Weights of a small transformer language model.
Size: 9 layers, 4 heads of 32, vocabulary 525, 1.9M parameters.
Training: a variant of SOAP for these matrices, 99M tokens, 3028 steps.
Each number is 50 + 10 x the weight over its row's rms, rounded and kept within 0 to 99. Layers, rows and columns count from 0. The size before them is the row's rms in percent of the matrix's.

# layer 6 MLP down (transposed), 512x128, rms 0.19, rows 119-173, columns 0-63
096:54 46 53 40 53 40 53 62 35 60 44 58 57 43 61 32 44 62 63 64 65 50 53 42 26 47 30 60 48 52 69 62 39 53 46 58 46 62 47 36 41 47 34 53 37 36 42 41 40 52 59 53 52 56 57 36 41 61 40 56 46 61 48 38
104:40 51 59 66 43 46 56 55 67 36 64 68 48 41 50 50 60 61 64 52 57 40 49 57 33 42 50 58 49 49 22 42 70 51 52 49 58 53 38 54 57 64 40 46 52 48 52 62 50 54 58 52 35 60 59 67 56 58 62 39 34 40 57 74
098:37 65 35 45 53 55 66 57 58 45 47 50 40 47 58 41 42 49 51 63 50 39 45 57 56 57 58 47 53 49 71 57 49 51 47 50 53 71 66 37 52 60 55 37 48 49 36 42 45 58 68 48 62 43 64 31 43 59 57 40 58 70 47 48
104:27 43 57 32 54 47 58 32 41 30 54 53 45 42 74 46 68 55 62 64 42 36 51 37 51 60 47 50 51 53 53 47 32 71 58 44 37 68 48 45 55 46 58 44 65 59 37 41 26 51 36 47 55 62 57 45 60 58 52 43 59 70 44 50
098:50 35 57 29 50 55 38 63 57 54 39 60 55 43 61 55 74 44 52 58 48 39 61 38 47 40 58 57 65 41 37 63 47 63 55 54 43 31 43 69 49 54 57 52 44 51 50 43 48 59 57 61 57 56 49 69 69 53 59 45 60 63 54 57
097:29 62 18 54 59 48 48 58 37 59 35 58 52 51 41 43 44 57 36 52 61 48 32 46 60 47 70 48 53 53 46 40 38 50 54 55 47 44 52 38 43 70 47 55 39 42 61 52 49 62 51 51 47 57 43 47 57 54 52 52 40 55 42 57
088:52 50 52 31 55 62 43 38 57 60 67 49 48 59 63 62 38 71 39 42 46 42 44 52 34 58 65 53 52 40 50 49 30 54 34 38 47 50 54 57 48 38 48 60 64 41 33 62 49 32 47 55 43 44 39 55 38 41 60 53 43 31 45 55
099:37 53 61 53 37 52 55 45 34 59 48 22 39 51 61 35 63 50 62 49 42 42 28 42 43 64 63 53 56 50 54 60 58 46 60 42 40 44 67 58 41 48 66 40 34 60 31 44 48 54 51 47 55 61 44 56 70 46 47 58 52 59 55 54
108:42 44 56 55 61 51 33 51 44 47 50 71 49 40 43 66 53 57 63 53 38 50 47 49 69 46 54 62 35 61 52 58 42 39 49 60 47 65 40 48 63 31 42 46 40 57 55 41 36 57 40 39 37 59 52 55 50 49 74 32 47 56 42 60
101:53 49 36 49 43 26 44 61 69 56 63 44 54 58 62 60 69 54 54 31 47 69 56 63 55 55 28 53 62 62 58 60 46 49 42 60 38 50 63 59 53 44 49 50 71 26 50 53 42 65 48 59 60 40 51 44 57 53 66 66 69 48 42 54
099:72 52 54 55 51 51 38 28 61 44 51 66 44 46 36 41 52 59 37 54 52 49 59 56 39 38 45 56 74 48 58 56 62 48 37 39 37 45 20 44 46 39 51 52 48 55 35 41 40 56 60 43 54 38 46 38 37 41 42 62 56 65 54 78
105:68 44 53 54 39 51 53 75 32 79 58 56 45 44 45 56 52 47 50 55 67 63 66 42 49 66 45 44 42 45 58 45 52 50 50 44 62 40 37 69 48 59 62 56 62 77 51 40 66 44 46 50 45 49 57 37 41 64 55 37 50 51 62 59
117:50 56 50 56 48 66 47 38 52 49 47 68 44 33 25 41 45 43 45 49 49 31 54 62 46 51 31 56 50 46 45 79 39 48 23 63 46 57 69 59 62 46 53 51 52 39 41 52 52 36 39 50 45 56 38 61 52 57 65 52 60 59 47 58
101:35 47 55 46 48 30 65 39 56 54 73 38 52 53 51 49 59 51 58 39 34 56 52 48 39 53 52 54 54 33 61 48 54 50 61 59 29 74 58 42 49 40 41 41 51 58 58 49 38 60 53 67 35 65 57 53 54 63 26 56 63 46 59 61
099:51 45 53 65 55 54 56 45 53 52 45 45 57 67 48 56 70 49 55 80 45 54 52 35 54 66 45 49 61 60 61 61 48 56 66 49 53 31 57 59 45 45 52 66 52 53 47 41 42 74 47 75 45 37 44 52 62 50 37 65 58 62 36 52
095:76 64 61 62 48 51 50 51 54 23 61 46 60 54 62 36 46 72 42 45 36 53 48 42 83 54 51 48 64 54 50 47 39 66 37 42 48 54 46 65 55 58 52 53 45 43 35 55 32 71 48 46 44 58 47 42 60 46 46 44 61 47 58 66
093:46 47 55 54 42 55 40 43 66 61 50 45 74 68 55 40 52 57 61 44 42 39 50 34 52 52 43 43 44 35 48 54 41 30 54 44 51 66 39 34 72 63 57 57 69 40 47 62 55 46 53 54 26 68 46 66 49 43 39 46 58 54 38 49
100:56 52 56 36 47 40 53 67 40 44 67 37 62 39 30 59 56 58 42 39 31 52 41 54 41 50 37 44 65 73 45 59 46 69 51 50 52 52 51 29 46 53 66 62 47 47 53 50 64 60 54 53 56 51 44 54 47 58 48 72 41 52 59 65
103:45 74 41 52 52 53 42 64 52 50 63 44 37 35 41 54 52 44 68 46 54 43 66 57 57 46 39 58 55 50 65 53 46 65 44 50 49 39 55 32 52 46 45 62 58 39 59 71 66 50 55 51 33 60 52 78 64 46 44 39 50 35 68 37
106:52 35 52 56 61 43 50 49 49 53 60 64 52 51 32 35 37 41 32 62 51 37 78 57 59 50 46 55 45 59 43 62 39 38 49 41 47 46 67 70 54 58 45 57 55 51 47 50 57 41 48 63 65 59 57 65 47 49 37 50 62 56 50 53
109:55 58 44 39 60 49 54 59 44 32 33 58 44 57 47 54 53 57 56 41 49 50 49 49 47 50 47 56 50 29 33 42 72 53 35 51 45 57 45 57 59 43 62 48 61 61 47 34 48 55 62 30 29 44 40 48 49 48 39 84 67 46 64 45
103:43 53 18 45 38 47 55 53 58 37 47 56 45 64 54 46 50 42 67 36 45 64 47 40 55 42 49 51 34 58 46 47 59 37 53 40 62 56 47 61 32 67 37 48 54 46 30 58 64 54 39 64 54 73 55 52 52 59 67 38 49 50 45 47
099:52 58 46 47 58 55 45 54 52 50 53 74 50 44 60 42 53 67 57 68 51 55 50 56 48 42 57 45 52 55 42 46 52 52 39 58 53 45 37 50 53 54 51 55 58 46 52 44 69 34 39 47 42 54 55 74 45 48 41 62 42 44 64 75
116:76 67 56 44 52 49 43 48 72 52 47 51 58 57 44 42 57 65 55 49 56 58 57 52 53 42 34 37 55 48 63 44 48 40 74 40 42 35 56 44 38 33 60 47 46 45 48 46 35 53 68 62 60 39 50 32 44 60 45 40 38 46 54 29
115:53 65 48 62 48 68 61 32 64 39 48 60 37 42 62 48 69 39 41 35 61 55 59 41 42 57 60 34 65 43 42 53 46 50 41 45 63 56 63 53 49 47 64 47 47 41 46 39 50 60 69 61 54 56 44 34 55 57 57 44 66 54 69 51
099:52 59 57 52 45 39 50 54 57 68 50 49 50 39 41 60 51 28 50 32 40 57 76 45 58 35 35 60 44 49 39 51 45 50 38 50 57 36 36 64 53 69 60 46 50 70 50 60 57 48 45 48 47 51 62 57 50 51 28 49 36 50 69 64
104:21 47 68 42 47 63 53 82 60 59 52 58 60 33 42 57 44 41 54 42 53 73 68 48 53 51 60 40 42 52 47 61 40 44 47 52 53 41 48 42 64 50 75 48 69 56 53 48 67 56 50 58 42 34 58 61 45 61 63 60 52 50 47 46
105:50 40 46 53 46 52 39 60 55 45 45 54 59 79 21 56 50 59 44 48 43 41 66 51 64 48 65 49 48 59 41 36 43 52 55 49 59 36 43 56 39 65 43 39 67 52 49 61 41 54 40 58 42 48 50 49 53 49 50 36 47 26 55 49
104:62 34 50 52 45 44 48 52 38 53 33 40 56 60 56 51 54 58 38 44 65 48 57 49 48 60 34 57 42 47 72 53 59 70 64 74 36 48 54 53 50 56 58 49 52 65 39 55 42 56 29 44 54 56 54 43 57 38 63 52 30 48 42 70
093:55 41 61 49 25 38 43 55 42 53 43 75 61 52 57 26 57 46 54 48 38 46 56 48 65 49 56 46 62 27 54 37 68 51 47 43 36 55 40 53 35 69 57 46 52 55 48 47 53 67 42 53 50 59 57 42 52 51 45 55 42 39 66 67
091:48 16 61 50 68 48 55 54 52 48 53 63 52 54 65 47 55 59 34 46 47 52 56 52 65 46 46 56 49 70 37 74 50 50 41 54 53 50 22 55 39 54 49 41 48 45 48 48 57 50 41 51 58 65 39 36 61 53 68 68 58 36 39 55
092:39 75 37 59 30 46 47 52 50 48 55 56 21 46 75 59 45 46 47 44 46 47 40 62 57 52 62 58 45 47 56 35 60 36 62 54 51 58 47 55 51 58 47 44 42 51 61 41 55 47 52 61 56 65 41 43 31 52 42 61 52 54 47 54
088:48 29 61 47 62 54 57 58 46 55 45 57 50 49 55 66 60 60 41 58 72 45 50 47 53 55 53 68 55 54 45 53 54 46 43 59 60 56 67 50 57 45 42 37 40 70 66 48 52 27 47 55 53 31 45 40 53 56 51 55 46 44 56 43
090:49 54 59 41 44 46 47 64 53 40 50 55 55 46 42 37 57 51 49 33 49 51 57 58 65 32 51 56 52 56 31 72 55 44 50 79 57 54 37 61 67 45 76 66 39 46 45 33 48 46 43 63 31 44 57 71 40 59 53 46 36 49 45 35
107:65 48 42 22 45 48 66 50 41 33 50 50 52 55 49 55 49 45 50 36 65 55 57 53 45 40 64 41 38 52 52 45 66 43 45 41 55 43 43 58 58 62 42 47 52 53 57 36 72 70 62 46 47 46 56 52 37 53 51 57 77 49 44 52
125:51 40 54 51 74 32 55 37 36 42 50 70 68 62 46 46 45 52 52 59 53 24 35 44 30 53 50 43 55 45 63 43 48 45 40 35 75 47 39 51 22 55 46 56 45 63 34 52 53 48 46 49 59 45 55 52 56 51 48 54 57 47 65 61
107:65 33 56 53 40 42 60 50 35 53 58 52 46 41 50 33 36 43 48 64 68 57 52 37 50 51 43 68 37 46 68 34 51 53 44 58 38 32 47 59 59 64 52 57 44 32 41 60 54 49 54 53 52 16 43 58 62 51 44 57 53 48 43 72
098:36 61 36 61 51 44 64 43 44 52 40 33 60 40 54 43 58 42 37 49 43 55 51 41 54 45 56 57 49 35 66 44 68 62 63 31 53 49 51 26 43 67 34 47 44 55 46 58 57 33 49 29 53 49 38 55 56 31 57 51 39 63 31 40
098:53 55 50 63 42 43 37 47 40 49 57 47 63 57 59 48 48 71 56 47 37 67 64 52 44 48 47 45 51 67 37 51 49 36 41 50 56 40 70 56 58 39 55 53 60 40 44 56 71 41 45 37 40 41 51 49 48 52 53 80 46 37 60 42
113:53 65 53 48 71 52 57 40 51 62 48 52 41 24 49 59 56 52 54 42 62 34 50 55 44 40 32 58 49 45 48 45 71 39 24 55 48 53 43 71 64 63 51 58 57 57 61 63 65 50 43 47 45 57 62 37 45 58 49 65 63 63 62 56
104:40 32 43 59 45 44 47 39 55 57 37 41 51 42 59 46 49 46 53 67 41 40 63 46 56 53 42 54 40 52 45 64 47 47 45 44 50 33 56 52 49 51 50 46 44 48 37 61 59 40 56 51 54 49 45 61 54 41 45 44 62 47 49 47
102:57 63 36 44 33 38 45 52 55 63 56 57 50 62 57 60 56 59 48 49 78 59 43 65 38 63 35 56 54 50 50 28 38 39 54 31 46 50 66 43 35 32 53 63 54 45 60 52 64 46 47 60 46 57 56 47 51 63 52 58 50 47 50 66
099:59 64 60 48 56 57 39 52 66 41 35 58 38 26 36 43 29 45 54 48 59 55 57 36 52 54 77 42 61 56 36 51 49 53 44 32 48 43 40 59 42 40 51 48 48 51 54 62 32 57 49 55 52 41 25 44 47 52 43 35 34 45 32 42
096:52 57 44 62 66 59 57 58 38 48 65 61 45 57 39 47 65 52 60 42 46 36 57 51 46 51 55 52 57 57 34 53 31 69 36 34 49 39 63 61 65 50 40 64 77 43 48 63 29 44 56 48 57 54 57 48 53 49 49 40 31 42 54 54
106:58 46 55 67 57 57 58 53 58 41 49 49 47 77 40 47 31 49 72 61 47 64 51 41 61 37 53 57 38 53 57 43 57 60 48 41 41 43 55 48 42 61 49 43 61 49 63 49 54 60 44 41 65 35 69 42 43 65 49 53 51 47 57 36
107:47 33 48 70 50 61 43 44 47 39 56 46 40 57 43 38 55 44 38 34 38 40 53 54 50 60 44 59 44 35 61 39 43 63 69 56 45 53 37 52 59 41 41 63 49 50 54 48 29 39 67 43 65 47 47 44 50 43 49 38 60 68 45 32
112:42 56 52 52 38 45 56 50 45 41 36 57 52 48 57 50 50 48 47 44 60 45 46 47 45 38 59 69 52 46 43 37 37 57 40 56 62 40 63 54 48 63 63 43 64 33 52 52 44 30 52 59 43 62 50 43 47 30 43 44 48 49 46 52
091:48 42 62 54 41 39 61 48 74 48 46 52 55 73 47 39 55 49 34 46 44 30 54 58 43 42 42 39 40 49 62 48 42 37 58 60 47 53 71 49 43 68 51 48 42 66 36 36 46 49 45 44 43 63 30 52 55 49 36 42 51 50 46 44
093:41 33 53 41 43 72 32 43 60 30 60 34 52 49 54 28 35 49 43 43 34 58 40 43 50 55 57 50 61 44 35 53 53 60 49 60 57 40 42 52 56 53 44 46 39 51 63 48 49 61 43 49 59 45 56 52 52 46 25 48 57 58 51 49
099:52 58 44 54 24 60 65 57 46 60 51 65 40 55 42 44 40 47 60 53 46 42 47 73 49 56 50 59 55 45 63 70 59 55 61 50 52 65 56 36 55 42 41 43 39 51 36 49 47 37 47 51 61 45 50 25 44 50 60 67 32 44 47 36
102:45 56 53 41 41 54 81 53 56 50 52 54 64 53 45 43 30 45 53 42 56 47 62 51 44 46 53 35 51 42 51 62 34 61 71 52 50 64 59 56 43 44 54 44 68 31 58 64 60 64 61 47 46 42 63 35 50 56 64 56 65 63 51 49
101:52 59 45 60 46 38 52 63 56 28 56 56 52 56 42 51 47 48 57 56 38 50 62 29 67 66 41 49 43 46 58 45 47 69 52 45 41 64 61 50 60 50 58 19 58 55 44 44 54 43 52 38 46 41 52 45 58 46 53 56 75 57 46 43
097:41 50 39 54 53 44 31 44 54 59 33 50 42 32 45 48 53 50 55 71 51 50 60 52 53 53 55 48 57 58 60 43 38 60 42 29 45 55 46 51 61 56 83 51 53 49 63 57 55 41 31 51 48 55 51 62 44 62 47 49 45 45 38 59
098:32 65 48 69 52 41 53 39 49 38 54 35 48 51 49 50 56 28 35 57 60 43 48 61 57 49 60 41 40 64 57 54 45 60 50 56 42 41 58 77 46 28 62 63 55 52 54 43 57 59 45 48 56 44 46 43 42 45 59 58 60 29 62 45
096:54 72 35 25 58 48 39 46 51 58 43 55 55 23 45 55 67 48 52 41 50 58 33 43 67 53 55 41 61 49 50 62 69 58 42 61 49 50 64 49 65 68 63 58 42 54 47 62 42 34 46 53 57 45 62 56 44 59 54 41 43 53 53 45
# layer 6 MLP up, 512x128, rms 0.181, rows 120-173, columns 0-63
101:38 66 55 34 50 56 54 38 47 55 57 46 72 35 51 39 64 41 56 46 54 39 45 53 54 37 53 54 66 53 60 62 48 45 47 65 61 72 33 40 55 60 41 57 40 51 45 55 49 44 41 35 53 54 68 66 50 59 44 65 63 50 51 46
094:64 41 40 48 59 57 48 50 41 42 41 60 53 56 46 40 52 62 56 49 50 60 30 24 58 49 66 50 53 48 56 52 48 52 41 41 71 58 41 45 50 61 47 49 62 56 76 42 28 47 57 48 53 51 46 46 50 40 52 35 50 53 39 59
098:49 56 50 56 42 42 57 52 47 54 45 49 50 75 46 49 54 44 70 42 49 51 48 38 71 56 49 57 55 60 53 47 48 61 43 32 51 50 52 40 55 66 42 48 55 58 39 51 33 49 50 30 40 46 54 55 47 75 41 69 57 48 58 39
100:68 33 33 47 44 40 62 47 69 57 55 29 60 57 52 56 46 38 56 49 67 51 56 43 37 56 58 52 30 53 63 48 51 66 43 48 52 60 57 46 35 73 58 46 40 59 61 49 33 57 50 52 39 36 54 50 50 48 57 47 46 68 44 34
097:66 34 67 62 55 52 51 59 57 58 58 45 49 42 48 39 53 47 57 41 49 62 44 61 59 27 63 36 47 48 62 55 60 64 48 50 71 66 38 31 54 37 49 35 73 51 52 41 35 63 64 45 39 51 62 43 49 43 59 30 51 62 60 59
095:24 51 33 61 48 33 41 42 55 55 51 51 51 57 48 60 60 61 51 48 54 63 61 60 52 43 56 25 41 38 59 41 55 76 38 67 62 43 53 55 66 60 54 31 39 47 30 53 64 68 51 56 37 69 68 40 49 40 51 40 29 31 38 53
109:41 46 63 54 49 52 41 56 58 46 49 52 57 56 39 49 47 65 59 69 62 41 38 48 48 64 57 57 63 72 67 48 62 56 59 51 54 55 68 63 33 51 50 47 34 52 43 53 60 47 39 26 48 37 54 47 38 42 36 48 52 38 46 56
094:48 67 54 63 49 54 56 46 54 29 61 50 69 60 57 42 58 61 45 46 45 53 44 52 55 35 57 57 73 67 47 47 47 50 55 48 54 48 51 57 35 52 40 41 68 58 59 62 40 66 46 64 40 46 45 39 58 63 33 58 57 53 63 77
099:45 63 63 55 39 61 52 68 54 43 50 38 58 56 23 66 63 46 44 47 44 62 51 53 29 43 42 34 30 52 43 51 49 49 47 40 51 50 39 43 38 37 44 47 64 56 68 58 51 53 58 61 58 40 49 49 57 50 48 49 31 44 61 52
097:50 52 56 49 33 46 44 41 37 55 59 41 42 61 56 58 49 52 55 59 62 54 41 48 72 46 47 34 69 48 54 34 50 68 27 56 60 61 70 55 62 27 65 35 37 43 34 37 56 44 35 54 56 44 52 42 44 53 55 59 50 66 37 61
102:38 48 42 65 49 49 71 40 54 35 64 54 55 32 52 65 48 38 51 61 67 35 44 57 45 54 38 59 45 51 50 27 43 56 46 54 33 65 50 57 51 42 44 45 47 51 56 55 43 57 35 58 53 42 45 55 54 58 45 38 55 53 50 46
121:57 46 47 54 59 60 51 30 49 38 69 48 43 28 44 58 51 51 44 49 56 51 45 59 47 59 42 43 62 59 57 62 55 36 40 57 57 66 38 56 65 47 62 37 43 51 60 60 31 69 40 38 54 45 49 44 50 59 56 46 42 57 63 40
102:53 47 41 52 53 53 41 39 50 58 44 43 54 58 52 38 59 60 58 43 59 57 50 57 63 37 53 49 65 58 56 51 53 51 48 37 60 61 57 35 59 38 34 47 47 50 48 40 60 58 33 34 55 41 55 43 63 46 46 42 51 37 45 51
097:41 58 36 43 52 49 60 56 42 54 51 44 51 43 40 38 43 45 39 64 45 40 34 46 47 54 58 48 39 47 48 43 61 49 50 71 54 51 81 43 26 42 58 59 33 63 60 55 61 59 45 40 52 46 69 50 45 49 61 42 51 49 52 53
097:60 56 46 41 61 69 38 50 61 64 44 52 33 61 49 38 59 52 55 47 44 39 52 55 59 49 38 46 44 40 54 35 33 55 92 81 45 50 59 48 40 27 50 50 32 55 54 37 56 71 50 49 46 40 54 55 52 46 39 55 47 51 58 50
097:48 57 28 54 51 47 50 50 36 63 37 62 39 48 61 74 57 40 51 52 54 68 42 68 38 42 68 41 53 56 48 33 32 46 52 37 60 43 38 53 34 67 51 53 32 53 66 38 67 34 51 42 55 65 51 31 53 47 54 69 62 38 69 57
092:52 47 56 46 52 66 41 64 53 48 54 37 38 44 47 61 41 38 52 46 48 30 31 48 46 57 40 48 46 33 38 54 40 42 58 58 36 48 55 47 53 72 59 50 73 64 54 61 50 35 38 44 61 44 52 46 50 35 49 73 63 45 57 42
100:35 64 60 46 65 52 68 62 41 42 68 51 49 71 39 59 45 55 66 40 41 39 62 38 27 66 60 40 63 37 47 43 50 47 51 65 41 62 41 65 52 49 37 43 42 42 55 48 57 50 41 45 58 59 54 45 47 54 41 33 41 38 70 63
110:50 63 46 43 37 49 53 53 54 45 51 66 48 38 35 66 47 49 65 50 57 71 38 57 49 42 49 52 41 50 48 46 47 63 57 46 62 61 26 60 58 52 51 68 54 66 65 52 49 48 63 46 61 70 25 45 48 51 63 49 52 54 61 53
101:51 51 45 50 37 60 44 45 48 60 38 46 56 66 34 68 51 64 48 37 58 45 37 48 61 44 42 37 48 50 33 45 49 59 56 48 59 51 60 59 44 35 51 52 48 67 37 47 49 37 48 61 54 67 59 46 50 44 57 31 29 37 50 61
095:48 52 40 47 66 56 40 31 30 62 27 54 32 46 33 43 42 49 47 61 68 41 29 45 58 55 40 50 45 49 41 42 54 40 59 40 50 63 35 61 59 58 43 59 51 46 38 65 60 60 58 52 57 45 43 68 44 50 59 47 56 52 65 53
097:66 32 67 38 38 62 41 41 51 55 41 60 37 52 43 68 58 28 56 50 59 52 45 37 54 45 40 52 53 47 52 46 66 47 82 34 46 56 47 50 70 63 45 42 23 45 44 66 59 63 41 54 52 52 51 38 48 33 44 49 48 52 48 60
113:57 50 39 52 52 54 49 53 70 45 41 39 43 60 41 51 63 27 46 54 54 47 45 50 56 43 51 51 42 56 55 43 54 32 63 48 68 34 47 58 47 62 37 44 51 53 61 49 67 40 52 70 44 37 66 54 50 58 47 54 58 24 69 57
107:40 57 45 61 61 55 58 66 36 56 35 50 48 62 43 56 62 44 54 35 45 50 56 36 33 62 44 50 57 42 65 42 42 55 57 44 55 47 47 52 37 44 58 60 52 44 59 38 43 42 57 41 51 58 38 42 47 43 47 32 56 37 51 63
093:36 31 48 45 34 51 57 45 39 41 61 59 58 47 33 57 51 50 49 43 32 27 45 32 53 54 54 52 55 49 37 50 44 45 49 44 69 32 57 39 44 50 45 30 54 64 58 44 49 53 54 45 41 57 53 27 44 53 50 56 49 58 38 41
101:40 54 55 37 36 64 55 47 47 33 40 55 36 48 43 51 58 33 53 62 60 38 37 39 66 31 49 55 51 53 55 45 61 87 47 70 54 48 59 52 39 53 49 27 47 43 48 49 48 44 75 49 66 44 54 44 52 58 46 59 49 54 56 42
101:29 49 39 51 54 48 55 43 43 40 52 40 43 43 53 46 32 52 51 51 45 42 63 59 38 54 59 50 55 44 66 32 58 58 47 56 47 42 32 52 57 47 62 49 36 48 64 41 60 40 59 40 60 60 54 28 54 45 62 51 37 23 52 39
095:50 65 60 49 56 58 60 53 49 41 48 49 28 42 46 44 47 64 40 40 49 35 49 43 52 39 54 42 63 58 42 59 50 47 41 44 55 64 71 48 64 42 45 50 55 47 40 50 63 53 54 52 56 37 39 47 63 64 37 66 50 52 59 62
095:32 37 51 56 49 61 32 61 60 58 44 59 51 41 39 48 44 40 62 51 71 58 53 55 45 54 34 51 45 54 44 42 49 40 45 30 55 65 48 56 62 41 63 49 50 56 43 52 56 47 53 44 48 50 47 67 37 45 61 47 43 60 30 40
098:42 36 43 33 71 42 61 54 52 60 47 58 52 47 33 62 63 40 52 71 40 38 60 46 41 63 51 42 43 47 62 45 51 65 42 39 53 56 41 45 41 51 65 37 61 53 48 58 61 45 59 47 46 47 54 36 54 49 62 51 50 53 58 45
099:44 50 39 44 42 46 48 56 60 34 71 44 51 40 42 69 60 55 51 37 40 51 46 71 41 60 59 62 29 51 44 44 53 52 51 41 47 38 69 52 48 58 47 60 47 39 56 64 37 51 56 53 38 40 61 50 29 44 44 59 39 38 55 48
092:53 62 59 55 44 64 56 48 48 38 65 54 74 48 53 45 49 48 59 36 48 58 57 52 39 58 58 42 42 58 44 38 46 43 54 57 54 47 38 40 48 52 61 58 33 51 54 62 55 43 40 43 50 49 57 47 51 45 70 53 37 49 45 53
094:47 37 52 51 47 52 43 76 45 57 50 40 54 36 48 45 47 51 52 42 35 54 55 55 33 35 52 43 63 49 56 55 47 57 54 59 57 46 43 40 52 58 67 47 62 60 42 60 68 67 59 51 55 56 47 50 64 34 44 38 77 54 49 63
105:56 48 60 62 55 46 46 76 50 46 36 53 69 47 37 56 48 63 50 80 69 46 46 33 65 37 60 68 38 56 55 50 50 49 60 39 40 48 53 48 43 35 56 50 54 35 45 48 72 64 61 47 34 43 49 46 38 55 36 53 41 38 51 65
112:34 59 44 54 36 35 55 64 48 59 50 57 45 48 30 41 28 60 57 45 72 48 47 44 42 49 54 50 49 41 42 51 53 45 58 50 48 42 42 56 37 52 60 52 47 35 59 72 66 55 47 69 64 49 36 60 64 39 58 47 39 47 49 55
099:54 56 57 52 49 41 55 73 56 57 50 35 47 75 54 41 47 51 50 50 46 52 38 48 45 62 60 33 33 51 42 44 34 52 41 55 52 46 62 50 37 46 46 40 52 66 49 39 51 48 61 48 44 59 48 62 40 59 66 42 61 60 58 42
092:48 38 54 60 53 73 58 48 53 62 69 42 51 55 58 49 55 66 67 52 65 40 36 56 51 40 51 60 55 67 27 46 34 49 47 61 55 62 47 60 45 46 58 55 48 44 37 48 50 67 53 46 49 47 63 43 41 52 64 50 54 49 60 55
096:72 65 58 43 69 62 46 60 58 41 50 48 44 24 43 58 52 39 48 59 61 42 55 43 65 62 66 40 54 43 55 51 69 48 54 37 40 42 45 54 49 51 38 52 31 43 69 55 58 44 63 53 49 47 42 50 68 45 61 39 41 46 62 55
104:35 38 44 47 51 59 45 62 53 56 60 55 47 54 41 59 48 23 67 55 71 44 52 63 55 59 68 61 39 57 47 48 63 59 49 49 37 63 53 45 41 31 46 57 43 48 40 49 50 43 78 43 54 54 51 58 34 50 60 40 48 32 39 47
100:33 47 50 57 19 45 39 63 32 29 55 54 67 51 41 49 51 47 42 44 50 57 67 43 46 56 38 60 52 47 42 42 40 66 63 46 68 50 50 54 50 38 43 55 57 45 46 63 57 56 49 49 58 42 49 44 66 45 43 38 55 49 67 52
102:40 54 58 54 49 50 53 60 54 58 43 53 59 29 57 38 46 55 65 44 53 52 66 47 59 47 62 56 48 40 59 32 62 35 28 39 60 52 47 55 53 48 51 47 57 50 54 46 61 54 46 41 48 27 49 66 40 47 66 38 56 48 53 44
092:48 47 54 56 63 65 48 36 35 63 62 37 45 47 49 59 73 51 56 36 50 56 64 48 60 61 63 64 64 57 47 42 45 38 45 44 65 37 37 41 38 42 44 43 65 53 65 58 75 31 51 44 50 51 73 41 45 60 51 41 43 49 60 47
108:52 43 57 38 52 45 52 38 52 55 46 58 45 53 53 51 58 43 50 69 66 73 52 50 48 65 40 61 51 75 66 61 37 48 58 45 53 50 66 40 32 67 30 56 47 48 56 60 47 52 64 40 39 53 48 48 51 60 50 56 34 26 24 51
098:54 33 39 40 37 57 45 56 60 45 53 58 43 53 39 60 53 37 61 47 66 36 55 54 67 53 48 58 40 59 56 60 68 50 59 55 67 62 52 55 62 55 40 42 72 43 47 64 53 41 45 49 35 59 53 52 36 62 30 64 14 56 53 39
100:50 57 45 58 61 53 36 50 42 34 46 64 44 52 68 55 66 58 48 65 68 46 51 43 47 49 61 50 55 61 65 58 55 46 34 47 74 59 52 54 48 33 39 38 45 62 31 53 41 44 47 55 43 44 50 55 54 36 37 58 34 43 55 53
103:36 60 77 55 60 47 43 41 63 47 67 59 57 73 40 64 33 49 45 61 45 47 47 33 61 36 48 47 46 57 58 51 53 45 45 45 61 54 46 75 59 60 61 55 58 32 55 55 33 74 34 36 44 40 57 67 40 40 60 39 50 42 43 49
097:51 51 41 61 33 52 50 43 54 27 61 47 49 69 46 57 42 37 72 47 38 53 43 58 50 65 56 54 50 30 56 49 63 34 64 32 45 42 35 69 62 41 59 59 59 70 47 59 39 51 61 38 49 41 33 65 38 49 65 46 44 45 45 47
106:59 43 65 60 47 52 49 49 41 48 51 47 35 44 33 51 55 53 46 65 69 44 69 49 36 49 73 46 45 66 39 48 42 51 65 46 48 49 47 59 63 53 42 65 44 38 47 61 50 51 66 61 50 73 53 63 54 76 63 46 49 62 45 43
098:44 66 46 55 56 33 55 38 43 45 48 58 54 35 37 63 38 51 81 38 51 54 46 49 36 44 44 51 54 52 36 62 65 36 59 46 48 59 62 40 47 72 49 41 38 54 61 42 58 51 34 50 65 52 62 48 54 61 57 45 44 56 59 49
100:54 54 46 39 36 41 53 60 48 39 59 46 55 58 52 62 31 71 56 70 51 32 55 42 28 40 54 56 50 43 44 41 70 54 56 37 40 49 44 35 44 40 44 31 69 63 34 34 52 60 50 60 43 70 46 55 47 53 50 54 59 48 53 53
109:33 55 63 59 56 62 58 56 49 54 62 54 45 45 50 66 50 45 52 60 50 39 47 40 39 58 49 35 29 54 57 48 54 42 33 45 69 50 56 46 46 45 49 62 47 43 47 45 49 37 67 57 50 58 62 62 34 63 67 54 50 57 41 43
100:63 36 57 45 63 57 48 47 56 68 40 34 48 35 43 68 31 58 60 51 55 58 52 51 59 47 49 48 61 54 45 56 40 56 50 53 64 43 29 59 36 56 52 51 48 64 67 42 56 46 57 42 52 63 47 59 73 64 41 38 36 42 39 53
099:49 39 38 57 56 65 54 47 42 47 67 40 33 41 41 42 44 58 54 33 49 50 48 52 50 46 79 60 38 66 42 53 44 52 40 57 39 41 48 68 56 49 63 45 45 41 50 44 43 63 57 28 69 55 38 59 57 51 57 39 40 44 44 27
096:45 58 53 49 56 39 58 55 55 53 32 39 24 49 41 48 42 54 55 43 47 49 54 59 66 28 58 30 26 54 36 53 48 49 45 48 40 47 56 58 59 60 39 55 48 46 51 52 52 61 34 53 45 49 52 65 52 63 47 45 41 59 50 54